Weights of a small transformer language model.
Size: 13 layers, width 64, 2 heads of 32, MLP 128 SwiGLU, vocabulary 2048, 0.796M parameters.
Training: a variant of SOAP for these matrices, 2859 steps.
Each number is 128 + 24 x the weight over its row's rms, rounded and kept within 0 to 255. Layers, rows and columns count from 0. Numbers have three digits each. The size before them is the row's rms in percent of the matrix's.

# q: layer 2 attention query, 64x64, rms 0.251, rows 0-63, columns 32-63
# k: layer 2 attention key, 64x64, rms 0.24, rows 0-63, columns 32-63
# v: layer 2 attention value, 64x64, rms 0.199, rows 0-63, columns 32-63
# o: layer 2 attention output (transposed), 64x64, rms 0.16, rows 0-63, columns 32-63
# gate: layer 2 MLP gate, 128x64, rms 0.368, rows 0-34, columns 32-63
# up: layer 2 MLP up, 128x64, rms 0.325, rows 0-34, columns 32-63
# down: layer 2 MLP down (transposed), 128x64, rms 0.203, rows 0-33, columns 32-63
q0 097:129126082148110162092129109138106139091098169087090124129139148072116124138174126189121123096120
k0 103:146131191138147129137198133169133103163113144085158125124061123127137091126123128085159125162135
q1 120:155132101167132145090133133133114137100103113105129117154117150076139150125186166129110138093146
k1 130:122112094122115128142092142102152120105118112181122125181111151153146135135117141142148071134121
q2 094:152131101121120061105146139174122140132127134085159159142106099079139137107151175107101098150113
k2 098:105113136135111102088116182079184130119135099095131132123134141132143120129070127131111126143143
q3 106:151139141094143068147112099136157096171118126123132111179137119165130115143135131081145081157115
k3 092:098132106120123149113163160110141163096132118134104165084084144131139120162110130141121090128139
q4 061:082140188130116137151131146142062171107132127134136081101123134130159088110159165107131123150147
k4 077:157127127158171154116124080086122142119158105127139126073113145095109135144162135150164129139107
q5 105:157145135110138106165142116136150099174177111151153130151175098159124152117102129070106122174125
k5 077:093119145120139133104156144111143141140097143120095145090122131153134104152126123111136148098143
q6 073:073103124150138133112108132136094171085080133111109165093091108140133113116106100144174183118125
k6 087:120152163141119099136130101166131123135144122103187103190150121124127127144141129094122150152102
q7 101:146107100119111133070143140147094139095114111084115128100117153088122177134135127149136110101151
k7 081:134093123147094162143139177082149139105117149105133159141108099141118135117082148165110113138084
q8 068:115134082118130141147087122100112128108119139122083139125082172131079093148136103157150163105124
k8 116:169150138109101111141131090143114121144157116145151111141145109088148162124162120111137150131119
q9 100:099097104159137177103098116109106162090092138112102156110095149128097135132133120172159151087127
k9 054:176154134111118128128126088112126142121161129120198154155152127105140156114148100108108142161110
q10 085:148161160133138095164133145152136111162154101149167108151127095138163105118132165101085107165147
k10 072:093116121142158095103135111129150161128110110152089126113138163122115123143128159144192123121171
q11 083:164168124098112107102126144162150161134139084089136146109111087120132122142101165111123097165092
k11 094:072097119122075137122115174131158142142139131106137104138140123128141132120109144150161100147105
q12 080:061096118125119127126128116104091153127106157104105164115111164139109120123129086148177157081115
k12 088:157148141131121117176152123158126106130128143077166116143128104134103118120117151118115170137145
q13 092:108121149154134133101096143170125151095107128107121098122106131141127140097185157179130161110129
k13 076:114143149125150144142118079089128116103095125140160167156080167116144174112089134138126097137132
q14 105:096113122156163144109097146083136144089119143142120187125082142133108096151139157182138151103133
k14 080:149151134098118102112116092121090148168130103117174103138152145138164117156183116109142123118164
q15 077:130115116133115155136122126166076122137133114060120152114162122126160138100133155140092125171142
k15 103:111117166124126106125143163118169134145134132102107146127101154147118113156103123182125155122131
q16 088:127110103158118174111109109137094142116092145094119083103167145107140128109148085136137126087142
k16 056:103176132134126133150165147135134115155124166112090098110111113092100103116137087145127101125121
q17 096:145114125133120104120098127076157156121104142133122122140118089131170092107104158112085087130112
k17 121:128109133099156093081100142122132127120152119148119133109165131100146088115113126116149132113099
q18 104:122130150125118154104120122149117107124125079124127114169151089130083135151125157116116107168168
k18 096:155151055156125115109153117129121166143111151160159146138165104134125148136140123159133101109133
q19 119:133092126155120165084110139097134153140159137144104086111135139137120140146121146146172081107106
k19 117:132124153182132119122090134143094117110139115133114107146166146118123102064129140163163106160130
q20 102:126117106081129148151154139144140080074123162127108145159153132164126122149116144152156114129108
k20 100:149114152118116159135185125105108147152122102138127137145142123144149133133166138152068104168066
q21 097:155100125108093124131145148152122145154093169137165121148134112152112133142148141094120094134103
k21 103:147124144158160134126125112128095150139131157118120136166096128148174114098121168114122082121133
q22 104:143130172113128128138168117149132106102147092145129126128136141094140111080161100136126125096112
k22 106:070117155161144136145126129141149127131120163165138146121106114134094116106113170128152104128130
q23 112:120103105147133175127115090088140148142120108164152150137116180107126145176145138138095112102107
k23 108:160122123127148131101088130122127158096137088120142171137139148100155145046179109106115135180138
q24 104:136144132145122109159098102107141132133105107112141100176127178135146120190125103126127110161125
k24 104:169101109129121149163146134162143168164143105114094137074142134126139139123148086133180134159135
q25 105:151128167135130078141088154141093099164153106132147103125135130155160129149153116124088107112120
k25 106:125112119133137215132125108111156141105120094096132139144094138134093165111120096126135075124130
q26 093:130124149139143107047099158141107156131146144097123138163108109150142201151077108127120115130125
k26 098:150125092125113120136157133122124163092114105106141108102174095131112140120113135153110115157156
q27 101:146146188111119148096159149136138093145145137161148119125098088126165141089145124105065124146113
k27 101:108110122139146097138125146166121140106105123111168120071096086114151131109117089111140097102145
q28 102:137114160118126099160129137126164125119122175130145102095137176077143146154146079144117119121147
k28 105:171132124155114147169155115150148078123126121143082101104124135158112163111094102147109130139163
q29 097:085075161151112109115138155108151135108083162128133167146114136090138115157105108102151142090139
k29 101:118114130128149116164082114123088102115168148134148099134160153156117131098166156093125120163104
q30 098:132117126144106168134128110111152115136083114135091118133142150114101152163183098127082126127131
k30 088:179145109122110133112126122184148117114116091151122191121123143176128150131109103128114170157120
q31 104:114115159109077087156109148096104150111135145150128148124120163116123097117145156106087161111124
k31 097:134088140126151135144081095122125115078148145154160129136136127148136148147107140140127114098068
v0 101:151172147130097122118144130108137140095136126136092134125189124128118134141134101176159105134139
o0 100:098111117135123099136143140144166127075154054130132103139143160131166126140113146132116160154123
v1 096:127126115179138146149130132129145092150110139146153099154139131102130124177072163137116133091145
o1 095:127153130097118128126148135156141130132163173151105139215150109168116135122113146114129149096109
v2 117:149149141128091117118114135085169093064153104138123113144171140123136125090101073154184139128127
o2 108:174162114131146119135151115133174108154156104114116129112169147160097113155123138085114114129112
v3 090:144131097143141149132094097176145134125114087124165152125122171125112160159152070150150089142094
o3 092:130098129102123145131173139121153109135153131077057118108147153153113133110142162148117130148116
v4 110:119152103124106145132135115126129138164142092125132132153156132092143160145121132119143072108160
o4 120:113098141153160125164140155145142134102141151078136139138116115179120126122144135130151088132137
v5 097:137113123156137161110115100140134122165152141156082120068107073137090154115097127108094103161141
o5 087:083109140105139097074102115128128172114114118115152093136106137089139095112170103113128149149108
v6 098:139153140095154106104096117135140126177136111121149114120137126124138119121136110125117136095157
o6 097:136119147166123164152117102079107164124152111106101179108095108104124146121132153098114122085098
v7 102:142134133161141144113111137129150075125146170162109156143139102118052162128128147143107129132060
o7 116:139086144118127033124096128155109096132166147104114142153189160117147115137129140106134112119146
v8 099:115138102107153083103118135132134137101078160111147165146150167167108110154119136170131135124109
o8 104:115103099108138118115090139059148158139161120132109103122126142154148142170142141117118092118167
v9 087:127143120132146143085158094139102123145177146110137159110151072119130185130170145138137079149115
o9 098:146110146067122117139120169115100135142122124125149102118103147138147113138120098112149128106139
v10 102:117126070134122111156077136145162128104169109134136119122107179099101174101139129122131133143174
o10 094:122099142165130150101147125138121150134100169115122112149129116095108161170117148131114123156135
v11 091:165125131162103125127145127117127128163112132171168121139123088074155080136136194147130110149116
o11 093:127141161144133081104128122174119135117132170124089116108071140155115143142130117155100111120083
v12 108:094135129110135120129126128126126128138128150166138098059166100138142138146084141086144157150140
o12 105:169122131111169125137129099153118141160095132140120098154141116184155141117154134121118108128096
v13 105:133091147108114121184134107140131137091147177120131107119112166130151142064152135127131173169115
o13 106:190124082143158102118164115123120090086077117126126125126110168094096136157159116154115097185110
v14 091:126138201136141145106143153130164144158105156113124115106165150120193122119147107118101105111131
o14 086:106129114104146156114117090139079113099148094129150134109135110123114125126184137107122132139111
v15 105:081114108134119123139109124123114143100101144144147129119161175135150102136149127100144139139144
o15 110:140108086116123187111112089122155104110100124091150137141114134129135083126109140151153075109116
v16 095:128139190123117137148171099102095120136112116160107102136161089131156097140091113084134116140120
o16 092:157139099156139126112130114144111109124152144149142129130147108173160116118160125133134164117114
v17 094:107102111132146152123086137183088094098083124118116156134092120145119145124182129135120143154133
o17 083:148144120144102122146131135097068110143115126117154151159145140128145110134119153132101108146123
v18 102:107156108124088116145124147087132166124107110159176150133111124149107114193127164151098144115117
o18 106:114102114122116131136127091159145108173135115109088115140098104128108136092091093127190130125147
v19 093:136130065111088137130126140137142115114076147115142173135086144125112144117126147186110120141115
o19 095:085143135110156111135176121086096131182128164121104098146148186128124083126126160153161113165157
v20 113:169125144127120123141155142162106090139111107082146089143138081111173110088154141128116160086128
o20 120:139162148131116096142134153155137145150088109135104125124137115098159196128160131159125115078131
v21 101:103163168102112123113121170169093147123094152101103130123135164135112133146125145127154128137133
o21 112:092127116108174115157141125102132149119117087145122125144135122127121148191158127149129181139135
v22 099:169124119071148141135108149153112164127079133132174155078088140113120084124099112120118140126088
o22 108:102138135157133106157121107109163153152082154143114156112114114153132092098109114145112096167132
v23 098:097137122084102160137145121168090123098112105136123140116121167169084123124087132101118136118153
o23 105:140173114130095115111140092112162126130098158092173136148123141149149184126139134103153166132113
v24 099:147146121155129102108167087161158102157126124121159155143147133131094071110124166119123146070169
o24 106:106093121125103107195121135089117122143149143134136130108142125118125162159122151122182130153148
v25 107:155153101163147142102140117109078135150148142110078166137132113071116130180128159119116117131100
o25 112:142129118095148106116108130136149126121145076157125134104128117115113125111158126118159142129157
v26 094:115089160140114113113152153157138140121113181078130125162132123170153122105153134158134094109105
o26 094:105149138143135144144142133133115132138153094150144100096153154116105186135141142126077142138162
v27 087:163091142117113126155123134087091145098152125114163144133099159111125080113132128113127161123141
o27 088:137099143196168130119109115152139120125124129146124125162101165191125109107111127127111130088131
v28 103:132114153146151170138172172130147177146107148128120114126109150127133160107160110156134140185133
o28 107:128155137091160116128144161131088125109100089130142117137124152135116145131099110168057141198123
v29 096:129119145129130112125108144169138152103124154100166119109092165156149068072128137136167136133161
o29 093:126098123137098152115142092095098175127117101091114129128150132117066143107125116156089068116138
v30 100:172132126123123106120112160078158133139177106159089118123123139136160132125092077113096152138153
o30 101:179168174152168142120132117128121154126148140107144136117144109127125118070159119146137167168128
v31 098:153152121145117161120108132148095104136158107122068109165105114099118143148155111114101120121139
o31 107:138122138134136141125200149135124106115132153130144144122115094131152143102137111090131131145164
q32 143:138089141143137129146148203103121111154123118135129136128140149124096132177102139109117124146098
k32 104:148149163103104100098128121129143141162115082147088101140130120130162135109105129117158103121128
q33 076:116117181157132120127171179127138082129127166152120137127162149120140144147139165128106111121116
k33 100:121138150100117073107151108130145141136130111134096134127157131098115080146115125115134081134159
q34 109:135123176116133078136119167089109120143115116143103115179149151092111112189152118121113115086129
k34 115:111155126145097146101113104157134151143121139087104148146136162153184098131118167118140126163135
q35 109:130145096101127121098085116152159139111104108120111100139142112104116163089186135149139136101154
k35 097:114147121137159156135148128136080141110107128128130150141140112150122132087141133113135182165100
q36 120:117134115080126124113096083148116149098128139140133091129117112134135124092138122151143134095149
k36 071:116110132147164160135105110183127138112165138090137143141121125138138152111127153110123145144140
q37 076:149108120127138123143135144101088136138172137127154132125157091135102126113127163140066124187120
k37 125:095115139104102096121141141110110144128118100145109139116124114091124120150132146144121097131110
q38 097:105151143105124136093060062152143128130080141132136101100108118133127105114113120151155130104139
k38 095:117131140179115127116162114152135139089185130135092124125125129146110137119131103113107137129120
q39 116:122128116162137134104065110121113149084143164112159110113096109124160150105112140150113115120157
k39 095:142110133138139158154113119101085089114133152171157128166146146128113144137103076156102122151159
q40 079:131150075148146141091177063132140142137115108162144169100106139096103122066109115097129136142131
k40 112:125116110084129139124099161105163152136120089111107098140098104130112126170181128130133110121091
q41 095:137092139126119114152150173136095116156164126116154180121159130119135146145113142117123120185128
k41 071:124131139119131096148109180070152126141110119177096146115119125122127127152148103128098122104110
q42 108:120133103095096120093094067131148153119110117113138134131118135104151137102130149138162118094151
k42 070:142170118154087133141142121101160183143148169083119128172152135133125116124084104084093109138111
q43 092:127121124101117092160142149138128154149154140100133190137103112142136134115162157139123117173144
k43 121:108119093133156079125133165074132142160123120095083106116123179131131124150115122161111106109115
q44 086:162128144130114138140121190118135102170105145182121087101132109116148155094180129147117125116166
k44 105:123167133127144089115149146142155104137125095127101152104149154138137113132098097129144121091137
q45 100:145113160182150135149127147111102090139155117151112107159146162176127139152079095096096148154138
k45 083:154097147106123161125115148146141091148119103167173132126163109112123126156145097184106162105148
q46 071:101133155120122130163175139147100088108165112148105157132111158107125139133088100127112083148122
k46 085:116098113111163093115121179130136141133135095179062138132137161129119125113129125137110134104062
q47 105:139110138131125130153138151145127113100165101133144170138180115112095105187134130137155164157113
k47 085:109138097132161172144126136163126134067128138138114156150115136163117109135105142137140155138129
q48 092:124150130129102126115132086130164130082097098150085142138091129153146167103128145141145135091190
k48 071:171113133099132115111179108137122114134146158153184103126140093098169145139122126126124124153119
q49 099:167116135163119079130130129099161152178109139107122162139101080125132129108129185109122159154134
k49 110:114109164099133133084106127113152127115135099106113114123132123121124092127074100160120105145107
q50 106:137114122131129124140113174087119186150099118091166122129143137154118123118129108141067136119114
k50 112:171118131151119116149115104076093103132132092090128100104156128087137137161126127122152080105160
q51 094:102105152107096124137114155135154107147094139112155178107126100129168109124083136127155103163111
k51 096:151112152155099123148083131122139109120172159137133118167119119097119151142130127066157074129135
q52 106:143126168101095122148130145172157093131121139152142118177145098112132116117131135138088146103146
k52 108:067144080121130092124152114119153140149134131110127136125167119147183131166126115108119113128148
q53 113:139129146112145148140118137134152106125132162158118141093136177140154157134153094154141085106159
k53 118:153147092152137185159136129101117141098112089132109108131135130140148155136122164122123129127116
q54 110:118105122130122096134122190125124126153145110163136134182092125089160176132143148111129114117123
k54 108:142142100139090142110161147126130143110110115122105123123143117127139128071096125103127137170110
q55 105:149160152177144125111105113148171100134108138175111143145127075182109097107116144118109137119091
k55 111:110102090101118139085136118145118112126180126090109110147150111161101125132176155142156130167148
q56 109:126107124140145119113093105103150115112136116123144114150099120103162121160142100139128163131142
k56 121:167145129135120149110117098088131069120118112125137156183128143121152112132129115112101128103128
q57 099:105089135114096142154157160138150125121091060145105128132117172132175127137176110122092104126127
k57 102:190100087110099111122144097086149137153139112097145121117157113135152119143093135079154135109110
q58 107:092097140115122156098129139144083156171103145145100105089104147131128124146129111165204117115122
k58 119:122129189130135119143116143189134155136118135143083125076110127153109141087095114110123156158123
q59 112:139155138157184135115116098132120105094148115166112104137133106134099145149122128134091131101153
k59 112:119169085092171145111173117146104114125107136130124140140132133148122088118159122178110165127136
q60 099:112089104136153163117142139091123101149150143068124164119113143182156090137116160088124132147160
k60 112:142092145100126167119121116089132142148112139095117079115107096135145168117152153117127104147173
q61 121:186149175181111123166137117143118103101150153165143137111133117142130123129131096135105131142147
k61 121:111155066105159112123131164145108147100121103084140096123101139082149111178114137128124092110165
q62 106:141117130154132137161096142170100147143156164136110164180139141140089115116128129178137110119122
k62 105:093149120138137098138126139132115066156130134154133134093110109100144131135137078150131119128150
q63 103:151149162117153071116088126131084125160129143143158153134118131123125144134108110117141126160186
k63 111:125198169137098116135108154119153155109108132106114086128105138094145103172127094132094148137127
v32 093:160139136123132093099173100125064102093132120126152095102162130124139103122148092153168153143139
o32 092:158113131135160151103088107130118121142148103140122107112101134114107122160123139117094166147133
v33 095:159108152115176138124127158106131134131184122154150109135146157140115146104128105116154118116130
o33 096:100124181161148144112125171139098145173110157139099102125131138154098078127121163126140107130113
v34 102:097117146098116107145104081087108124097092120131105140131087107108183120185158130141124101156145
o34 112:114151137181134130159116161081112142145122147109166114138134132124138160142134099104126117112138
v35 109:142120140112100140103158132150143108139158097115103108139135126107087076126121134084141131155130
o35 100:109096078091107161114115142136096144101093098140135146091087142125124140132127094132145131090124
v36 087:139137136186119100098108110114112143119150126126123108133141100185128161199125131134154148074139
o36 084:136155165106167163160145172155144133103169123087062130111086132174151116106127132103103074155127
v37 106:059134101138149104096111144104150134100102141141117108117121085098087141126143090119173114136109
o37 101:171137138137110164101124143151122080094147166127140167154182123115126165152111113126124141134140
v38 100:140124104135155145126102125111077143171143132138094102133094123142116125149096098084110143145143
o38 103:186100126151100110146127100124130124125128089104125105125122188115107156103161130107144074153141
v39 093:142083167116138087150122163155122178108180150126150144124101112120115092121121101086127157163130
o39 090:117146122094114111071120123131133163127124134135080126131129104111129178113152158148139139125120
v40 097:105134143127134124144154069121130162141093115111109122170158153150151136137184116145121083107126
o40 093:149102106117178076107099118121145136139154169141154099150085109127154120143082108143139128140149
v41 091:114160162138130115143120159125137071140126146129142170097127136122132147104097102112151130108151
o41 082:135128193110122124167095133156104128164122147071077104119120129169127134135166127128156123116140
v42 121:119143148115140088114108134152127128091134109127114123092143144159130146098129096153149122110142
o42 110:132132156089095112146137131129154073126129162134079136138113162110141111160092141149129132141097
v43 103:089156137138182123106148139126121165095167136127118144150106128125102143164092120079135131122131
o43 091:145111121086168112123139113147114148120124111147093130151145169138148108125155165142166158140102
v44 098:149068135158121170136124187121115097137172113116141138108125090106142131134148131148068121116139
o44 096:106160147154124137115131123131162152121158122107097141107168127161098091153137119104134124129118
v45 096:155151128128118124142129101106152093169162167118096139095149177167146117125168109126116123107135
o45 088:098151130125097113116121147138111115087155138139162141143094087193159097130137126134155101151119
v46 100:118083082137141123166131134128102145105098137132148156137090174118177129144107128132147140106122
o46 103:115137128114119122182108086133140139177170114175142069121166124128129131164157152110116150103149
v47 098:142110138100092125150161115148153114141097140108138124157071165108108139131113109132130153147127
o47 092:125128077186119103139076136131110112149117101125152119106106144147169128152117156119134120082134
v48 091:108143137128152149119121147091117149126138157139115135129129158161133110138152164145100123119109
o48 082:077144095077124103133119101113162128125167117137121103117119115129086120080119109107188150122130
v49 095:121098096102118192152121110179123111131113150111160128111127132073109108142127154098097114082102
o49 097:148116092142120084162102169109138173093148130113130136134161118140115121122109133194122132127165
v50 087:124125127174150135130170126130123117168123126163157110097168116119108134146144125118087152053120
o50 079:104110098155116148107117130153164136164132122129125128095152108152084156099106174096096105135121
v51 117:149140127135115128138115138097174131143081131112128165076091135127152088094095126124107109113135
o51 109:065113137099110121131143138142133072117163134146119086168118124090134094154146092111166112100146
v52 096:110146083136137102107139158080132118094110102116098110150182171117168177108131126121153126118149
o52 089:102167138138137145103093119148125132129142112155167133128145133116114108122099104129151112119090
v53 091:154173144149135149135104165079123152108171113128130119099162130100113127135115099118104146129090
o53 089:154084154167121120079160125174135149093141118118137099161114144154076135144162125162172137187116
v54 095:156077151099143130117136156096103138111088155128141111138116130113170111144105152107188091135080
o54 101:088140111146132113116120157126075131094103131141125088118158122079140168168118141081124167180124
v55 089:159134114132153110081101147168141147083124130121156122124149172091107136091124122093126110136086
o55 087:142143095147148140147090131136154115095146138185131132156122086148125114168158109158111113141100
v56 112:114085090075141113131144128123108155123149126142093118156131142158139163111128111167128096131156
o56 112:139117112128110135159122108098138143143131186108139096097124166171107137158116105137086150139085
v57 103:069205096131160135124126110108111161111129114091144086086115130138128095152130139115136106135112
o57 101:150167144108103130134157097105127120092144140121133134111151142122146111085118124123174152136146
v58 098:147134110101111053101104111127120128141107130078100132126121154098119162095135143145161083139139
o58 100:105165137138114148127129134151121108125090158147099138137123112157137115134120107151076133109117
v59 103:152140115144176185084120121132113102123143148119152152089133140139139099138118157116158147123094
o59 106:123104159126101114123152141141089117099145141121135147130107131116132109148154127147117126074126
v60 106:138118138137134146143131103142152125127128158151134181158129124168129104142106094105164108155109
o60 117:131119108145128123143123143140116130116132110151098113121154133176149143115179117158147138109112
v61 109:124137102182125119139101109087134090134167100119105140139139092139105103148135094133085098130144
o61 105:122111126103141137095107104106125077121130102129168152111116134147112080099201141161149081147111
v62 120:143098176091120133153154165166173149164116099149106128162148122139100145117136079098091140129128
o62 115:164125083136150116118134128090111130150086131152070115115132134127150174141121148151133075145110
v63 105:138098138159154108114106097150119148107150127133135100183134150134055150158140147173130142067114
o63 102:154101133152139121150185153115159123166150136182106148099120106119143111152136173107117078158134
gate0 103:125143127146117139160133120150099152124101109144125159139147180173102103159142145133108111165131
up0 098:136087106137135121141150135130136151154110113082116146109092113113130137102118126125186088162116
down0 101:126090120146177179103110141104139110113081131127130144118105102136148139069145123119117138118108
gate1 097:135144105093132103121121106101095126160136140136138119162099114097119138140117097161146132134107
up1 123:148109111161089097128144140143143128106102134121128179148114121154116149136117125144113129165093
down1 112:113140155115166161124134120121096143188132123172122065153112134100134098138143108112141116095162
gate2 095:124091160098165174086131137120113150096142128133151118106089132141121170119149109129135133153137
up2 104:160147116158101118166103112118147115193114141165138142148119143124135137124093148130133101111132
down2 103:135164114143115111142148137154098137154092140096140124091120105109099123127104110111122088085138
gate3 101:078170138162139137129152130179104160114155132182155109113134155135119111108120101159123160118114
up3 100:131158140194073138107113144102130099147116116156157133175128112137139132139161182121133137114122
down3 111:142106147105134153133119122127100149182122111095167125122138101103117129129150114058108116144118
gate4 097:139137131101127109102129145077138119119150116120121081111134134119102128101125103154155082143129
up4 096:113105113119104131072129139151137121137154106120083145165084104153128123151093092155160101124157
down4 090:125143119117121102102080146118110113125143092112096120123127115156118188155129114164160105150103
gate5 103:144123104151083164130137141134102143139133122072096096128130136088095137142115071130091134128112
up5 093:128135119109138117123118109126134159145149098127128123119111153166099134126104091144157119079182
down5 099:086080106102107115146116125138098113135119077153092166158146083115126132113148114144103132118097
gate6 074:090123100102137135191140143122166113105072132130142145152111143133086099112159157153156135106114
up6 083:132114086088156105184149125127150144100115120144136148104100152141110141083149164164144130099132
down6 098:091078123141174138129145142149154133101123105165099170127151132134140099122130159083161117108129
gate7 104:156126105124138136185107098112136121136122165147158130140115130141126136120156104135192072117104
up7 092:121153152122139142112157164143123118141124117159156128102179104140149123098126149152111190141121
down7 090:170128178148134134110056101143094132154170127116131112132104117159096139150098092105134127087134
gate8 106:121154131148132133139138146161083130097115117159102101110156154139116097127171095153108155125173
up8 102:134124127124138133138153169191135143129115141135145101132123137107143119123168129183136133088152
down8 100:102092122135100091114111100119105140143149134117149165134086098136143182143114122083106144133075
gate9 099:105142093122139146140167152122132177133178089170110117124113089114104097138098127104127111083142
up9 112:102126107157150130156130143162120119134164124101094042140132121109132133120138146090107135109129
down9 106:106093120134151150070135147114103123143135072163098114139133130127063119147080124140128138149118
gate10 084:138134146115123152151075076117117114111179137123140134113146191135110117137147175105150100104096
up10 087:168137119134124153118093135116128164128116129141127130169195137127124115119113153111145138125113
down10 093:172100154135110118100126135095148107131114097123161167102115191080141122126131156169115105084126
gate11 104:094116133117139157120126134153169093103150116105167115138113124163140102146131136123189130114145
up11 095:143101128123163133138118059151123136114153120123155141151110128129145135060141131133104080133114
down11 106:154117128116132134136159124109080125157142158135144155152150114095142154096149129109153117161079
gate12 106:152141089117140115151105108104132142153120116104153131106105120139145165103141161117117105124134
up12 105:128108101118148151150103129145092118114068133125129147156121100149164127114154101158149130104129
down12 103:096099126177121117080082122139137163136125125142113160096088143136144127118109140154123126135110
gate13 098:119116116148128111128095125151128119096127120156148141107135082108123118093123062119084140155123
up13 094:142159160114135152101145154131122120164136124118110120102178137104136126145046139104097097100117
down13 093:104109086157112097113083093135102114173122147137089103133081101133122126132162099122100172142171
gate14 101:151136128074113138123114086115115138133105136125161122118169110109168115126139114105121089096130
up14 105:105135122133099127141118162135124163146088124142155104175156071106129145143118129148123123152138
down14 103:112141120160129130115106109117098128076118113132136142101105116159105102161147095087126112103100
gate15 113:126135159114126153158137111142110119145134144074108097127142105136103120137109146081123116131106
up15 104:133143104125092121102159139160136134145111122124103121096169152144146074087124162092115142099165
down15 101:133145134136155132163126115062142147148115124137164115126125163078121191161093144138127145147100
gate16 091:082147108111158124155147139135099154110104133134079132108104120117152164074085128118132092154118
up16 099:173138102108135133157114157113159084131115089141125097116118154137101148136173130125093183123169
down16 091:094088119138118111127141093128130157119128131138179167148153107141129130147124085118088083085141
gate17 088:116092156081159150130170118161115145106095114090104128120115140122131137074171101149167130118112
up17 105:111146138168091071131104126124122106138146143140149156127127118111118102166055138143088137116142
down17 098:132151131154101106119114092146138131140114156115170093147086157159091137106113126149118117113130
gate18 099:159156144091083148106119113154138100144098146130127176130129100126099104118154154098158134132148
up18 093:118130143178147133191096111066079123115130105113120149100151131109124162146124123154156158156137
down18 108:112116131142148144119124136121132169120159131093156068146125135139142138121105137139092096116129
gate19 110:153163137150156137140123093099121099167109129112116127146163130124129153120115116120124099149117
up19 108:135124144128161143169138131078117114101132099137149101138129115161107147152103130140080128122107
down19 108:129138093157103118081082133161155147164142144152115134095125121113142120088134117090123133107155
gate20 091:112123134159139129141119123121152125103183110111152186184116123155143109129128133151148102136128
up20 091:115165128100142154093114134172091157137116107158104104129175094124126115132130168089087152118161
down20 096:122112120121144153095089147142114105148107140118171116120145129125079150142138160102119119116195
gate21 103:069114085120107079126117102112139164127138109115121113115139121158149138125124125141136129101180
up21 108:140077145135111133142166171155106108157146137075103157124104137077105092114154135121139161143093
down21 110:166154115161127172167146136153138113187140128143119079144075133150107112090139145153132086125088
gate22 106:168129147113115163118158145135142145156123119114156122133094150123104117115111141145073138127121
up22 108:145130184119107141125141127160117166158105104117165143143117128123120114137111110142070153124108
down22 101:166110137112145143131125162148117114096140086140108143116105140130140093108095128160135157162099
gate23 101:110170091122126156143126097109094155140106138140145139127087128093122125112150107126124071136148
up23 113:088091097135111113126134104149133108138120091163173098149135128118172112120123134104155104145119
down23 110:164161146116128144130108105098127158111156175103098134129144124135072093160145157092105130126115
gate24 109:140106102118172151133145101127097143130118143123110094157122105137145123160104150126150134138116
up24 115:137183134150160110154099161110154193107124100157112155138149125153102103137134167095094081128115
down24 115:123070134111081144099110099141108096147115135107151093160137131118155137121153117128139183111128
gate25 111:136119159125134150140120127104124130154125205148126151118141102132162153149096106086101081138129
up25 106:159129126133123147111129108077165042120126104103113117121090131126136124113109134130157137148140
down25 100:168123136124106143138123122131113147115146155102170092141155109135083116099089127121156098076124
gate26 093:108110164082170158154121128096108151117114133184158124097139165133121116096152108115120123131090
up26 089:122136139140110096114136187128155201135152110148131140114084125154154141096139143130146159108118
down26 097:084118145078143105170112102136144130155088113115138156138101143106164102111094134192145130097117
gate27 118:096138101121163106154128120181155122160114102076132116099141111105158121099169127125112094148139
up27 104:130128100141160118181188141140122138127124124117144126119145099097121126183111145140110160159095
down27 104:145143135105079142118154132099152120103126110163108161141131123125161125153092158101119145105133
gate28 115:131135152144169141113146140116112106114124097138150142125138119105144099125173099183172128179126
up28 092:087115112135186113115144105148114118138072122185145111082124113125177138098159118165140107123085
down28 097:111154118134119126173115122158139150108137090084090124122121127095122133148135105100137131108126
gate29 092:138138119110128151126140133102110131150116135154112120065155117126126164119115137086131110161128
up29 097:196154093171125087131128126095115114121127124089097116127147104138126091123104155097115113116128
down29 102:069109159108109189135129095161146121170156114136143095107124139151090138109126145106133130112100
gate30 100:112134103112127113136110088126101113131098105146166121103069092113138158131126107148125119139103
up30 114:186127108130175136122159151135117139125168131120126127180119152169190104105139139113108110125123
down30 104:092138150132105156116110095126128108134085159093139118111183094097093145094132112150147150088140
gate31 097:114128127154143137129129159137113136127141118086109140100161147131137151110145149137145091109118
up31 108:142124165123115153134174106116130097130107093140118085141080141122129140137084122109111135198155
down31 100:161131126107095113145107112160136111132125153139190135138116126155122096127160120150136130065196
gate32 099:122129145131114110140123096142131126117184122130176178147111132141133134164141131155145180137089
up32 086:138110119133068151189131071104162132188105143142122127128156138159106132161138121139106148141084
down32 096:098156154146150155133143141130136105145098098135128158084112139102173118161165162107141137170058
gate33 102:163136154148124155169149138173082128122102099131158138126160126127082147130080111102108171143116
up33 095:148146167105103129109142120140062116106138145124157143139128129095121152071130135110144110166122
down33 100:123189126125137107113107121129168118129131140147094118094083074144166145145130118170128101100127
gate34 095:145147141122152117156139108135128122133140096135092130140092150151113154107152110133149110137111
up34 101:183139160160111132117129139106104098120123170132111138148154148109107115115123147078084136134129